From a checkpoint of a small transformer trained on Wikipedia.
Architecture: LayerNorm before each block, no biases in attention or MLP.
Each number is 500 + 50 x the weight over its row's rms, rounded and kept within 0 to 999. Layers, rows and columns count from 0. Numbers have three digits each. The size before them is the row's rms in percent of the matrix's.

# down: layer 12 MLP down (transposed), 1024x256, rms 0.126, rows 592-691, columns 0-63
# up: layer 12 MLP up, 1024x256, rms 0.11, rows 593-692, columns 0-63
down592 110:383540473512462547514481446539459570494546518494491480462432441483577410528487501497580571558500505490551546500502488551492382470450565518462553517618497472475459522518548451487466367478527440
up593 100:471438459494476586499439478528468502519515455521563429565547539539410481478499555509425433512486468503447433484547531562472520530600520502619578469461520473621549513526526567522478519476466425
down593 094:497507460576425532602509583525492536415449463597495439432441518491581475573523469573534498475503578498531506488453455515481504549462443588405506413571456531521527458513415534470501511523498548
up594 098:561502455508467391514538544573491451548493516470513530473422447368569459486517521466430572564513478396571529486485389557485483452498538525471512517509526474447444564562594596462509453557543456
down594 087:497553514409498454555578419502570452503510426566563443543516537541411557461547518494541528424448562570434585505481495495613443493524450489498403480503546575496494427504495518532517472604517536
up595 094:499542554568534446472392566480475494437490559554600544494470488477474473539488485502571496560457609528456593528445502475555590466509544509503442588460454456456440554484531545565524468502504408
down595 099:547485486457463563466527591413427489448486488559427531504527535557539442491467358484509540502549545486573474476539583473532484418459470545496576487485421429513532443525464477460523515467495501
up596 097:436525497479448508524466525598537558532513470468476486542549449424503473557473521567543650473589503503524541516570455455493632536587571452458584502500536471617525437421511481480511439612467500
down596 105:534418416523570488508482473468486543472480462445525492427503562514539523478512530511473471598407574602503532487484642519420492430529468548517557538434500462407435489637486413578466547483512470
up597 098:518581480420516477527526480470454529498539531660628411500520474539442555501496550578497444478480566485516505465499570391454549515542499533599538466458523540456483366440478403556602468447476480
down597 106:576537567527415500486463546439508578556525487473512438463518466493571537407475496461483552433468440449554531496512500323524523476474479502585465469458570471461449524478517557536498574501482448
up598 103:517524474541457373506497496508383418520510518488476472475529450462480560580448436564447447438483462559498460517423457480556534496532411509490576519547634572455434577464523488544518495528490486
down598 102:538516528460482529506507517498424456575552544547488552424449511506494508512502473457535545527447476517496468551541527475575460494413482470504452502490498456447497560492398530603538484530491530
up599 098:445463495562496418565455482482543477475548545504510443546532540449498498437615372423539555573425562490547486461553541516528431485572475453447601507490404552508445470495610582418443476521456474
down599 098:464452526550478449447465523522415539480466547366467455457530429494445523532471500460465558420528433438520378576467526602502462510486526494479559522412514516466472475538444472594483544537458478
up600 101:513611581488543472511536543564475488547601469482509480479456494438495478523408490409517558490392593515463453480530521471493464565489463552395510455521491573416582571506551425529546484555523527
down600 102:422489457508516578474496540425508490409550496547507563630466483504517548482533475541503440504496495474527554521461498515465491452522493449462455511522506517565468547537463562485572490531542493
up601 095:558539494534599459516523499508649502585541493495491565450511410436572449510459440465562488521541483471552581502414460475486480499505538529503466606488486503468490492394586472512465470530472513
down601 105:495482492474452470512497591521453465450555476508496529467409479620608596544505541489513390555620494440517431468515421522546535541477468456466489528534557469572516531548563473530451511456536590
up602 095:453436591494441512517506484539522512479580526433450450552504449436555508443466570440546477525562507512557640516391594579562536552438463532526422463496442511411517478466572455497443482525525564
down602 101:553432411518578483495449472507559506462539574459580595469583514494465470524434502533424510449490484485482443476517450580488602419497531597509561458515449414507561557428499424490476431465506427
up603 097:513546494547471461471579512509482542448439508477583457583482416515432513585575461547450566464558505552471458418475437463573501524500580571520487574519554526554449510496505564420525477429460622
down603 097:513497437447543505512451548491522478418507504417479451689501443524489444482476482457422496561504434509487393555550477441587499509450604545565401510518480457479555529622482504563449622475507517
up604 096:543426565536507515463464437529415632503493435560540515554453483432487504587575496504525418494491519537504451503404632556484527526462413573469509557494512481428527434494473381506448491460427501
down604 093:471520483490399520492518339435521457520579459442494383506533482583483521523566472533573620490463483495479595396498436399515467610478465527596446420474504505476497495510463528552627483502573580
up605 093:516450563496399464528527525514588487516546464502552555471435386441357548496537452507449501469494478569520374536519475446477489496477585426502515575495522528569524572595496549523494534539612483
down605 091:581545424507501501529519466522476441447586579519516474382517522546477497481471551563511495479561499492512544470447549502577487452500434564447504514462515515545465457477568415466432481529444503
up606 096:485586512494556463524502565430460576456494501523540531467471544476467478553543599411548627524463530443589402525471528528549546540525491430483474423568494466411539490553470446481568465587526511
down606 105:426540498538467434534505585467498485430465454452548399508449533553461569452471534490538548518530437473526495422561515507491476433458439507518491451504513458552495515490568519433510550505451505
up607 102:497413483542487453556471487542595450528415524536493428496429450434494461413528445503471526548429474449431514491469401553487473486501466457484493512569475502449449473542422486604532524481532451
down607 101:553474502500520445484504548491536451554514520586467543390540516532441588468438588511475598502462550449452545498554469523506432403460505504554568508463534584495554535464527549486567556511495442
up608 098:499515523509587444531488409465466486554491519552502533500444503576410461455508532433487477496526332488469512488504586588454538521444466471526424478569460502430516574450384506518449451415500457
down608 105:520470538586447554505532513437566515416555481550518448491550484420518502487491545603453415463472515517478493532512514409493478592460588515479535458458534554488444443574510478465487480507558485
up609 107:506473537484444462464547471513429465510479449587470546406494468523650447469491516448447523573554531520499514537437553505615600419454545537492540515533504397445578485466560434506502504523433550
down609 102:496458551549472518487469504535459445374464602416486533503505467458465529465574533451385525540554503503476449591476545546468578556529592480451542532441505539497545453538622459464534530473535582
up610 097:461487485512519445496520523509575569501547459522479437449549410523460487562478503613404492558518555492532546402427481497439457475463485555593541405601518614453521562520435475507498459424482428
down610 105:432487385543596596525514627460498461489561546513500475452532574517440537473507553486508489466499481485467435468491520552485574339444469446457495555554472497499568487529451536562516462565548465
up611 097:567508518484530480563428420419471520561473551509509534626580465437495531449584457426482514493507498448555451607509548412502561531533423496516495454532488481539496524514568374560452501469442534
down611 103:469571564525561524532518434506471514438462482486471444467476385496483573521429445537499469520533568377440578487579537542542491467490479498581541504480594486551486489446455487609444504487517519
up612 100:556503452516475520598521502471502545483423471463490495514511482500503505559442459501491528519491523477567600461448601431547603657530516432548491511503380451615440533490516513520472514527557527
down612 099:415516466494463540575541519561565589505522508423460429540442543587488468387541504486488414452499417507537466419563465545507556482473506461449520482508492581427447562568484430558466404600413451
up613 094:570467503631528558533488462443478474478526529584447529446492528616544519506437566543559461582502466512549511473469567517465507440529442434587484452560444365494496497527523503434482548573477486
down613 089:415461486441449480548482491538439505556391452512480516437545499374382438513601476472549552485503457567489497574500518462514516520517423500512521519498535504404448363488391467544518451440523546
up614 104:577511520519575481511512509499514412506378456448526496523542501479480551499569559473533530471427522466535542443457488446567517423537519476489411485504482490517567534525571586515477606492569539
down614 108:505441513561512495487473542520455558469522390513516558499485529502488606438479541389528534510587497526538466472510546547465441434470490542557563435543469496419560517529470453503553463484432583
up615 103:539475568581519484455482528455514478493490548481520506569478517541532481483543503490356544446404456485523486481474550491566507463617492406456514470523588406542566568547458488420506470551477553
down615 103:515512443436526539380461492518389537564422560422502498506505470434519583556552517537521544478497530459427559486485545503490535527481527413515578494520538572430552552449483480471513475390514624
up616 102:465484554462463559536554517342504558508423544514474527506470480511488518445447503514557521507490418533510382479515568409515490534490431468576576476518517465448435535526482483443544538550528482
down616 100:499494573531485453469498478527581530563558519530532495547503493385426520584499490357466439476541493506506442482450501428526509626536440545520446458464464503458565540387559454461495438551581436
up617 097:479471431516588539471439516499586418522470518543484572479480508534502468516487550501466499505428467619590511482580521484484485410462470536478555526543510555543523444473539545450517468445494421
down617 096:512494497549524425592480484446545473534447458403536474500503554520514465584431428534475539500394440504556391491633606570442417483536519613574513439522484503452559613429562469514464487520593434
up618 098:415511566426538537506483510505458430498555450489473521506460539591500484528466524378523484462496512539529513441462501397534452493522493502555465562467460465490542457431405433523515495468470570
down618 095:535504419540503552591443449444542480522486498516445453431408506550478559518548449426463554526484486544488568472528477427495444547552574513524471452460577554477474451474427571562436479508430521
up619 100:517520630521414462501451398528439552457562475515541469521586547568592420440433497557542469514585557542435490446454516552418424524423479492587466569559443460519453440493507525483456604486559456
down619 095:492471479504476505517459447451472480419463447448473540584506521479527522531500473567475575441443523518500494582541486479504525483513516457386536532601457604537507517570463567464551473476360497
up620 096:555557491432462474494529510511517471532539481434575543467485557538526472529539505485479513419492411452545520482414503547499435546398570519470511486484580562490526478474454530549435551489477544
down620 102:492414553617553552567511492445477517444520480533470411401550524541405515464548459539553405604452392487489457537529544408529535481573450473476454495459465508426461522424475540548512516508585577
up621 091:620425433503482494479377528507456467430500434526505547473603457509473509409435455491467484479473412599505529487505522520530558531425500415538511433490356361529475615437573517431568508544480579
down621 090:423533519552391504492549541546530546469507451479528533553488510434501582566399528459450556545503486462443413579549540392427505493528444417527500597572575568459515562504464492514519588454526468
up622 099:499497496544463512445578488440481490523467380454380441531452479513529567421494498577463453510406576558552525474421555572442525597534502519564458527502514499534523592511521509467471456480481521
down622 112:456467520559484504521589623496551453491493498428514484436503466475514534611457553567438433532473453471473495404484524531504438617558462561448458545475580506487433484478538521437425559543514552
up623 101:484473516439490471562503512438490388456483508589510512462582384526472518505466570393470496539548442607514519486450464567587404503483498472507533505526506515489507438479499599545442477586438479
down623 105:530499569454500487471444531563528520459543417528617591444443437422446513557544498532508496478486444420530530527532539524489581455514472621472422489460425540501407473558365558503564527464516527
up624 099:463474499535499561557438460486476507520539434531576453472495540501517447531472449571497339510532507521463446465478599524425549403551529476549582469488545496471436546512558414424413461481431511
down624 095:505448475516521511469482445472546546500459536506583509543454563505539492476556574490537493476435472539491551536468476545492444455560486518474408505533552543551521458456424562470498419437487517
up625 104:478563481465457441507494525468441495468479455492581500455441514468521492526533632519495439540497523522568476595499468471544490543479553571467500376514542500512471471581458594571512507492550492
down625 104:485508506528403536483402529521443498592505496488522476553522533565494509439494454554484526426522603418500576510470479524558539552510494507509300554404559443441495501397525533414479508528520489
up626 093:466450493497509459504454536498617546567434539508480512546515452461401541437516469515474431576507449513494584458583527537494517479497525465483498539569536442468418585440510510562502487544394533
down626 091:503562507471491568448461589513498468437563474541535477530559468469545541543455641547464512471569482505490506526428445601466461529539500470543485572497471479557566504513541484434526521482498467
up627 101:509537512498504450478515548461424474543510557457530579482480503574556475489415491420490496441579567520551483411467540449549637445498646576540472528430464467470537569517592561607541475501552520
down627 110:516483550456522384535519467465502598544526567546514517516469586438417508495473470425506492583454520436462497462488410510437441443546538530465496557535469503534503382497492500495475557492552531
up628 105:565513514536495455469496466509503611566525497485475569510605565438549530465552420524464557533471517538454624567503531432447480478453464413505484460442521518431416519431430490532475459468426525
down628 107:451501511467460488558507494485562523513449501577568467456400534473506547480482498429483503531433557544558432506478465517579463409520521441533484551441502577486490464434565522514494497483516502
up629 101:519495585512493477487456477511496523524484561418497540507481576515491489492482579506475543479507501441526516449534526498486476455535463588499525556448513556461404509477471503556447595458519515
down629 096:556470469513529491573559517504504537433487477465527510571521500536483538487560546532548499496429637498485573477479445503439388581393464521552438499404505450603467505539539535492565500472511498
up630 098:539419475564507488502520491539499482515486544563538490423460520470526499480386547538507454530466448512447478519498425531528471410631494548540492564515477494520472518538528601496567500439487520
down630 100:507494545486455551498360612503461475455523577490462475438474467469492383430496435425486502521436488406480431483524504474513539460533501496588565487512518573469500508541469560428479558438484376
up631 100:469494539417446495494490479559522500365507565500534602478473560520431477446475473536517569492486405459511568462512546416525519514523411389553478599451551558583440470576507432459476519538481461
down631 097:569460565611515517541494580499521500533454473506627412578516564512479601628474439542497489520442491476472487488489514490466508486528530430536515435588591428457475570500487521504518411479490540
up632 097:507476473548479476434495459520494477454498465464452598436503487563472498401538538482563586482501509445509527538495537484459492425482505545510538544527493377527418520604527592511512485436565439
down632 094:490507525508537502513418502514438448535457588539514453496469503476523463561417472459427467545447506559451507472545478484517502556504519479482502437472483509481493592482471571467495512516505531
up633 094:448534542429526471540422499482468551515432486543457518517476405425422549490510551526505511562501471493534528502451543394444580499454536572600549546404635527461450486414488488455559517453552440
down633 092:547497537594512511558586646476501566480519490560446548485582517463534419550493457558483645462535508504532521539557359577520537429416529506436489529562409525513527440443560468546599524513435472
up634 104:556431513620551460490521444506443478572454600491603441525491480537462457466497453540452465496520495548553513476447620458474441555571547555510544508437415400522460535427460412494491529509542491
down634 107:493542448451502484512449539476423614456529517469558447464458519532435451465569478586492553481583503497589376510500525479507482563494438433517440451483536491557581515524501603393515543506514474
up635 105:538482501548394460484430457525580426504508646657465475557451621518504548529540412606463502508486560519512495433504452445506519516452504523460521523493544437437526527503430503573490497426438539
down635 108:426519477502548444496489499535458594479396529576458533452504425470452512499430570463476529538556482573427496533478424527449424485569492510509416416418461451521473553444506399552628585541457456
up636 100:544478507650495507538517551524493354445490438560535454493466544507566433479495512463474567462514439528436461597517540482532485492440501498543564575513436570499557452537487456521511554478541474
down636 092:514525518555507512574569477498522466416443443425524492634544564581492524433511411474526515438537552532497514567476562544510489481420490455475554434543511509507496555457530379512582534513449473
up637 099:545498384563533428521548607537466449427577502565550537439425568542440503487468461428491494515429549470517436501502501519585620471484469506495549438551557453570541430579488438395474572577495541
down637 095:428425468461559524457547569447560546505505405508440470545519454540514478555454460438531562507455479505525556407530572427430527474508444542596516490524410509406567474512469573554551484496425492
up638 097:612431499415440534493492591507585599434499534513404521528454480415382459465532468483476439469547490398527535472455466490543525499533466434483507394465510495446599458441498541438497567541491552
down638 095:429458467507531501429490533552554526579475492411592561520511510544511425455429437473520551546478523469436476534547472545519480503493473523516483527514433510552556472486509428487460419584469490
up639 098:530512500571557460519507491527537572569439451540526466433452505543573517528511552483452468574498520461533500564447504534418542458543514411589488549457554451541437538542496520433522392464417538
down639 090:499523575501551471459521570430507527489576462560442499560431450526548447479661506599494454489522473569564500493477545490446467506495491432540514569563517596509456508602416525502521580548555471
up640 101:540533587504457562493561490509516528482465428532462588440505538424479559599443430421599505552550486451456426404450539556492452463441457562477524565402475503536590488411474521496493464527505562
down640 103:440584428453547456424405568594530513508547506506495489455564523365491508626530619499514445468515458533500518469486495528510430537494522508570550497487497496494440566547572524490496520494534502
up641 092:482535538402458530518491522501517505487452590577519594437537593479565467514571480469558539501520535456486496519498533461559464467399476433514605526509546380548521562496454444555587600596466558
down641 097:473529449595481536496474559535483516514505449502469416437465512630485582525578395581512514487510477537549528465532539527500488508607505441448483448513524552453462473431485544498412484506519539
up642 101:438406515383587528506551491445530490510499462572528496476501502452536503456457503490507510521450498459424563409500520530492568458437517483563554480481483516471499477516433438561420500448581440
down642 100:494412517529443603558494495549502478525456590545406451546334442467595560471497561542455488412479377544517524529523548534528474530528481555567493523540591450535516561530489445475578495503481536
up643 096:500495480453496517654472432540489469437400419485470560517537490516469481444482566481458457536476542482317516467503471508526473609466467571516560443440552578508496433446511547488535515461545422
down643 095:471556504521575448473478504429534515485540474520516544563418564516503600422575333460483529479472556469535445571453524439532566417497567480563464594388478514466525535491555417570509581506555533
up644 097:480546473483483426503464466423528509463448596553454561500488461545477498504486495550471483524464487537522451410450453436465438571495576569439478529545451444511515447493455466514566482522543541
down644 096:490531497497426535515496624416588481529508441591515484559451517488503484558524486549544482486468455491551611493505483507519579500557617550517476513446537431501625522463455420427488442441532617
up645 101:514431461556434472528539591423528479506401533434482516502479604444511457444501523487572546525521466490506531500626576551440464486589510502576516512463550529504465456474511586445411482391606520
down645 092:495458408426515531432537629484470533456537483491543470614459509530559486480550527560492488518505511521490477482458545485602490433557486419499458395491491409513470519509574428485536530581481533
up646 096:512447413475536448567491519539447545559482532441478454592524510540527567472519466505525512494627358489561527532532547459498464434496462522536387447496566487461426473431487431453523490519503485
down646 098:499519462461522423502556586481445583498466432475492525527529559610540487489522546529601518501539398520482414481531477510476510561513462573492558504461459579539479524503611404546461561478656518
up647 099:481495440533553512554390513422516458550463511471441429517569473448447509538523462505474612463466496509518513576513503542519469513567526534513516626515417438537471585496507519514537519513464441
down647 091:535499446540427512451553612598472433491497471534424440549496478475510581515506494490463449515480541470487460593538507539492521521492547506462529408517436349475535500493529543469441512452439461
up648 097:618547508520569456484528544540433415493494502481486497480422616431524481521442558542493495504501536605469503504489541463510512579562523524465505514527525469595474518577486467526532566594476406
down648 099:440492595529483477452504556498597540524526425432554474340490558511533502485499507527519514492501486459503475503476446529471392474581437488465456474516500425479466505490515471445494479513543505
up649 099:455469494541519563597487526539560533469474562520553562551461439496522476531418503534611554574451558500478505518561508453487464458450420521530615444480455526548557484459570436432494515481522516
down649 095:538455519450521467365445533392519532499586487466425484577522561481459518437545374504547556577472550528478555511511464551493466595456518464492510549501533390506477554477426499436525523527552424
up650 094:544490480449527538571458560458492546506316582524502428484467482517541564475441523549537589507484371563487490440476549470459503488507465520555487494513587494423539527481515539494495457454487585
down650 109:528470475509448511420494488492488423465382460519544513372479501571596464486519536538616599425497441482525535521533535542500399500536467583507541546478532496440494460462551493535628510512518477
up651 096:469495507591515419564435552576495513462495404488541491547433524444443452570541553438554531501477575459550518520464502557553523498509477461477501440542555500441460415486397568536367655491495441
down651 107:553474503401488503492522429550476546476505458573470428501512524423516515439498471479503566438601474482554419498492499529526525495418472546531444531450436505435510484535492472529458552428497470
up652 102:552481493554503504482502506486548544396507451469554509499479489463528413455493536506505504538524533485531608432509421559530542477509438450546489507446478513435610488541488517507481470515476463
down652 099:456513448451461524434577483432476464478437604439573556538501479517560437529394542511453470452443503420493539528517526482583454594450485509552565492530425466535499444516426448461460536527453417
up653 101:525465464481503518455474472467553455486518519458507567521548542584467427525554508410484474500506591469460572566456504565480499589522537544509538601473449521578464492465455522544474464532516532
down653 098:466507504499469507595639587570451483415416470565487448514429499449426592507555548528422521516528455453556502442490586485461517505407599536437531449485562533467597488437529433388484456464435483
up654 092:523581515562511523473514555457567462524497469469479389482524544546445486566539444489585576581528548545453519503439475414469477530508470492499501613489501445523518528513561456428334428578520456
down654 092:529543467539500473483398473500444511489540507512521502510499449497526466508443559561423471594510440473483447464478431486538579538489456418574486488466497476388470551458456505492632493534493429
up655 100:582486461497586485505546520548522468507576475422486477501439604519574448535479536537433559489463463577484535489469414503551550445514495458541498580465584558478527527472442539548498538506421459
down655 099:482498518524502516627439463591501462497572578535550463434448384448408547497485470534479449594426553521479446393579519482436490514522431541531500538480505468413618442478522496459488504451467521
up656 097:520604531378497438521460489519501497489521554515511450534512512405565529522560547460677549552438519542536476494509520469512457520533526523492511490498522454500472384376535552493499605589446471
down656 101:583487455486521494475552485557528493432530467547473519602536496541522434500555534486420411505518431496552575510515422538608528498510421455368507516434595559482542459483550507587494480539491490
up657 100:595511541536486498403509500559528605527499481445483508497507409522608419528550481452487482542498545518528456544535606345523514534446517460481517452526452517475484506561412477454479570469560500
down657 090:482434483476581473512476543497435429488433525460525373611460432505452458465531507520525415406461490422398520526487536514534528568468496527584468583506461504529524583524481493476560543500496504
up658 095:526381507522560435466523514432531522587448471487470468511507588604498535552489523559493581406477569468491545574450541538505508496544402532529536490467445487539520447509533521524336473510532531
down658 098:519439559461419590513471573501515423469522450516537488576565507461526482619615522536493609478528487485570540590579516523455500457515569509447416458505473501505484444514487436539501505547507528
up659 101:555549531487470503598550525440523558444487433512464437479578485445486530542576538432553513518500485540507525444507469479549595547522513478531544623471443511541474415456437555490423462604431508
down659 095:533484474519468525466486509562522465501466490556550498618544518544451503491447524492435623480545484515491496581467504538533428554580536446655406538481526455601562562479543481571535484468591502
up660 093:474454527512488544502543484482559449546472507390387557414480393504547579531477608473542480501528473655520509447444532498559581542502509549502576535479560428506564507520462526454494393504441471
down660 084:510507534422538439502569650537486513510373523492547483603530586596497426447519456534462574536514509424452476476523488532475432509576472507488507494552457575520506478501533426501425549461507569
up661 099:453605561494416508522486512400565544489483475539497520461453481552515447493465493414498452440573481503544516453478517478502543550530512490494498556490530519461460486482484414653523515497416502
down661 111:476473437421422570505546382515526517463511373553544522440553517530582431532484500532530536556470521438482454544536477539417567486559571575498469450548516474560597522451421520547490528364554518
up662 099:570487440429476523477454473476470474439503513436498457527565457460450515475472483579489481478500522418483584529459497498528429496470415475499452452475585478509479415428503415525449445446485521
down662 098:525529491497631518480436471429491595533427559381575521501486538549455479525587520442497480457483445540485451532543415521436527495521478520428551447603525482526498507506460494564568474503489515
up663 102:521478513526478533509543488486573554438541515449623445517481507560466535458542508598481563430463459488416520556556524492538484492578478398544509441378445504554446345456407566491448560448468442
down663 106:501501486475499440502542439534474490510465509583472485493436465466547485455424466472478446458591578520554437490472481489526464437381441563462564518558421433579485632500429546492533586567509492
up664 104:434416561525526419417453464460503393477451450519581551440524501490482527404505517534495609547483493515484543573362467482445480435519497473471436504579405523433430468414508506489509481617521541
down664 104:531459533516466534494509478501477619534579418445438506580555409520495520518581392494499373531415482492447497524531517610548446381510537527492507547522403462498526492542539415487563540468436466
up665 097:501491520514498537516512450484540493453486525548442659597498482539502481452502541386419469543454479480508472570454600453491572462335477461578459450446483522561446494473502525484484511542494463
down665 100:489493482423554538467543379499603524487473496547489525575478564510500568492499530452572467530513479513540469459555495504473449481492499551541529554545443479501546576451533401422544437471490569
up666 106:536540498471538540498462482498536510477446502479533535492513485501536484527501490407596522466470549422458566542437454551526569424560458413572564483559369567483518472529574393530533462550420548
down666 106:579424576526491505498560541403563550545529445587451474492499490551493391529510542506531487516448508457436571599496556495521495478510516554560433485476479511424539534413444515484454432418509462
up667 095:519547546501433469531447515577471480623541511494504442474490478510378449495528488520490546620506452526488506613484426613505521545423562458559569445447486481460464488495495518444428422525529568
down667 083:496554527568503503456535585418419472457549632515444533498510538532448463510515486462404416534438555472487538520574497467539463594498484529534468528495467503529490485474503471520513487430481466
up668 101:524524382391479451509538522527459460507482450487444499556506592478410489441469486504521501540551514473403461553530439415432403622531453533506522560417533502531522519459438422487439530562453526
down668 104:436430559549460494486507447457499436507549562508490536472399492478525498544498567427460554444544441458550462426440472523443455506475555481551529491488533562523510566512525518501618452470462541
up669 099:464540536493482486465416487513504527450564521470494452511552526477609479482452512530565457530464438538497511484536573486586517539569498462504436543352450536600517507509479530443425505534472489
down669 100:524445431507526573499517530532562598547482492582559500613585471439433505431465441448397527559523475542422536502433521484525422586545448517552477656562497404493492557444458470458526480572538470
up670 096:499475446489500430461445508552466497492572544354577493516427546480576490542464494460405526493518547417498478538444623532486416508578467442577429477451381492507522455469527433538507486439352498
down670 101:535574430486535503469486491387418533538478450509552495478524458538518425520631454547463520475492476482474590431510539581452489399465463541512453533549524509542550420469459540435524515533484499
up671 100:502576540505455461542521525493542584363470487579467457507562544468508422427487435441505541495462447528504531414545542567524456515495497563473512450491620501556526457402612477525517470525584492
down671 102:513479595450572492414488443399513517521583464529529626564556388475619465432517559464517515553565546501560459499552584497504498539580489520526474447559453544455525468435490548436413534428479488
up672 099:532494492456568491525455492514542393475593401374436550556499474562551486514527483498519511522497495475509547490412431511551428502470448456521515472490583497551519523501511526531511392466499430
down672 105:602619505530535504470486545466536516558407585530470496504500457492482502461483512406491415466508632517609565392497528512557479544531542514455532464481447456543528433488567434485513522408482528
up673 097:530497465520499431508488492571569445586454391486366570441507470523532503463513424501549501500561520470591549546428490434440470468485526520474556432528563534558576487468564538486488414495474420
down673 105:425535538572452562544510523412557626494464503512471576470499433504483499536452497536506464468482424549459572526520497532488542429558552496554576479502538532603421495498406554446559568446393523
up674 111:554476529506513514504566475491552437501472506407458454529556493464558522447488538570504515556467504543401381542442507547559510571484534555515527494520461502480578464481429601516413471515421497
down674 101:549530550392448534477478636509549419521446476489440463506511460561483476525530558558479580494552463481510433505441519487472472512450535601594461480452456527565545453519486543578497491517522480
up675 097:538511520489413568473591469458428494499445409472466541470444540514557555568516471590523565521510563511642466516554545485560511511464497566501434452511537479518481439557494503447533413444473497
down675 094:567472460537601522443480475422579489480465496524470532551557459549538531517443555381522432594579491512480571535488534482501492522424527469536492461496413417510445420545519512568551488523469441
up676 100:449491578451568517491601498490531421498523412476495508544448558567523449488595596502438501466459440528502510454470473508433514472555515544572527515514437476467479468466488603475475492556597559
down676 092:514544489540557544545469430563447463528448525428543523638500478459511518516475470369505563497493496444512435450605529472561471471422433484444443535434484544472429486430457451506505554452471527
up677 104:565429472552507540424460495537528416505485443486486438450385476459462510519543492446460443534548479444512512585521449375535520544576524510468449521424418522478519445525546510478426542474555483
down677 100:431508472491533593480575572381507525459511531470617557473408508417599478470454587398474445480484549471515535478432559427528395469490477419541478514463531456426483497487509512414436459579508507
up678 103:472470551467521493481520457454575448375505439493479483492454536429526463528492508527475507571530607630503571490423577480509512458590542476473465583491529498460468545444513530647541439526476524
down678 103:431563519448460482484450453545559557530465626514516570483546489527494487446443606504437554506489506490405563583454502430399500481537398608485524413557555554485543552510477442560567553453485570
up679 100:562476546523466463452397477443516543480581517548476599540446459484535497548430578490533601529480475524536452423518503497427442455514503501490531523415451503576512447620637461577496517484486621
down679 096:572550439500450488479536503472516446547469522516573572514474522447545498493561506552466491543572497469551481418473487423529477471474511500547491505451525478519602519435552360490528488495486612
up680 096:536503451510477407516530497565553434578497469475546522576485430565482573478481441533509473415470581616552444479584486434412465499364526446451596560483464461515436514543494601546535471535583425
down680 093:479447472469544543500498544581473579527517495503498501515441496388464438584504504476552571578451501450425565493495531500625467555521443612599522547493518478588547421438503495469389406473559440
up681 101:471546608566461458514485447575535576470503432481519603453476549427477565517491487473511515463387528507556515502449511536362537537494529606498586544525468564499503437479461490547405470422509488
down681 094:434497466486544509505479502463441470511568592449502434540568459445565494457541481463544504490535496624516456494534498507516452541544547506569467463545498534534478462479443587548545481545430483
up682 101:551404616502397482482500546468479521519484432463553428525591457510522573485524456520547545456451546352516408454512498536504527540515414487418409513490534470491556510480494474523555454561483410
down682 108:564533442438563529468501517460524497453545541514395518464481612482580455493516463429492461488516561543524538545509461453499459521513540469491599461506479468548395510561500400544403504541527472
up683 100:470549487554504506504483515487517412579526539486514546526359544413485522480506546505483505511486609526503466552488523575529648526538478545464501561504418547504522469536535403500520471477464534
down683 094:472509516477506469481410494442514491476462481489521573525588491553497464495499484476440410419497353505483600483466483392490477477526498449510444532501491539567608496553476516479532524453526485
up684 089:487498423551562437539557504508490504540511535449584425387533468558575531493532499496503460464468559513471470504458492498423522475509471494487501520505540495448574508508544459518510432448492482
down684 099:433541521538457468474478483511502490555421438577506537436458529519408453503556496455469570487509401469446550405547542466454500565556573449465530465572572592524475392508490516497366539479507512
up685 098:453519478687572494487473469463439464506462430510471558479475453503432466508480560461497613494400554434443467383480537576538490483461576568478396492600591450534472459504473568545562450475452513
down685 091:542467499416566479497553545598505441491508583566499553502488448545498541483506502442556442604586495595356500518470506506532510485520500459450561528463459485643512551464518436416515473610539518
up686 100:417455522619443471621438504424610500554427577420455456563501471507522395481414536468452535451494368605469535588519566470571538548516576553489516512524469492575558543502492467458446597496473460
down686 107:571491457454500540593458542455432408496529538531469414504489514550595494436496509453451431518605544503514542423496564506540551512533456430481512485506543473513546443442442526596554549491493491
up687 099:491479538586483502521517527522483426455584506456420545474503461534442373531418496500528472569474508504587549533502510552455517562510441535552517455551482505607481494540511484479460532559408466
down687 091:505578460482521562472408417503523557600514460467506525554563463529383479499529530492516544487426409568515513587555548628486534464521533467470391499484582478533588536551470449430473473450421486
up688 107:513479535553489445421530536425598540584560490462432472539411598506520494500464476460526560493416502533547533590483378492463457452495518552427466462474483386493435505504542478487605509520518499
down688 101:471519521475537529479477450478491516481509515511450563450548442485495466514426446472505587535504490615567589367583489508562478566542527487527492554489495363474396411434482558434596512520463425
up689 094:602486484561479562581429519494466566451506457583504423531501617500473559490464514533524454538506508557464524524550524457474388502529548488516484519452577476549498380487607567558478555443415469
down689 103:549513527525496540522581531569544540530466429492516501384496528490517476574475523472518470542603472445406475509569455488519468546485522505573458408545552390625490509499563522512569485509560407
up690 101:397482482500458511537493439476498484503521550533507473541432549462506619480429516399497543484473493477557498438493588458505474574521604537593483425468494511540569423440527415523472453513453467
down690 100:569503498531492447503548520384455540473474403474466493537571479450524424524537439514473481487439556436555482478561559480451426507486487588559507497479474456464422530590537605505578469445527537
up691 096:490450505521418524488554519484466494434478478535472496463461506486401523381600508461506496407508544539458384456588491421529529403451492434469577395410467554594492467424480478516556477527473488
down691 100:469581541617563423442593430566468549630565474541490436474503523551501430551443470530500542476444550588369612510427502519496467415554506555507489576503577488555411578509523473536415413487505557
up692 100:494472476486457525471540448481460451493455559469469472488499543508373519610428548541473491567526526543490449494510473465455478437549520566572545449551599464414503461464532456453495469463488559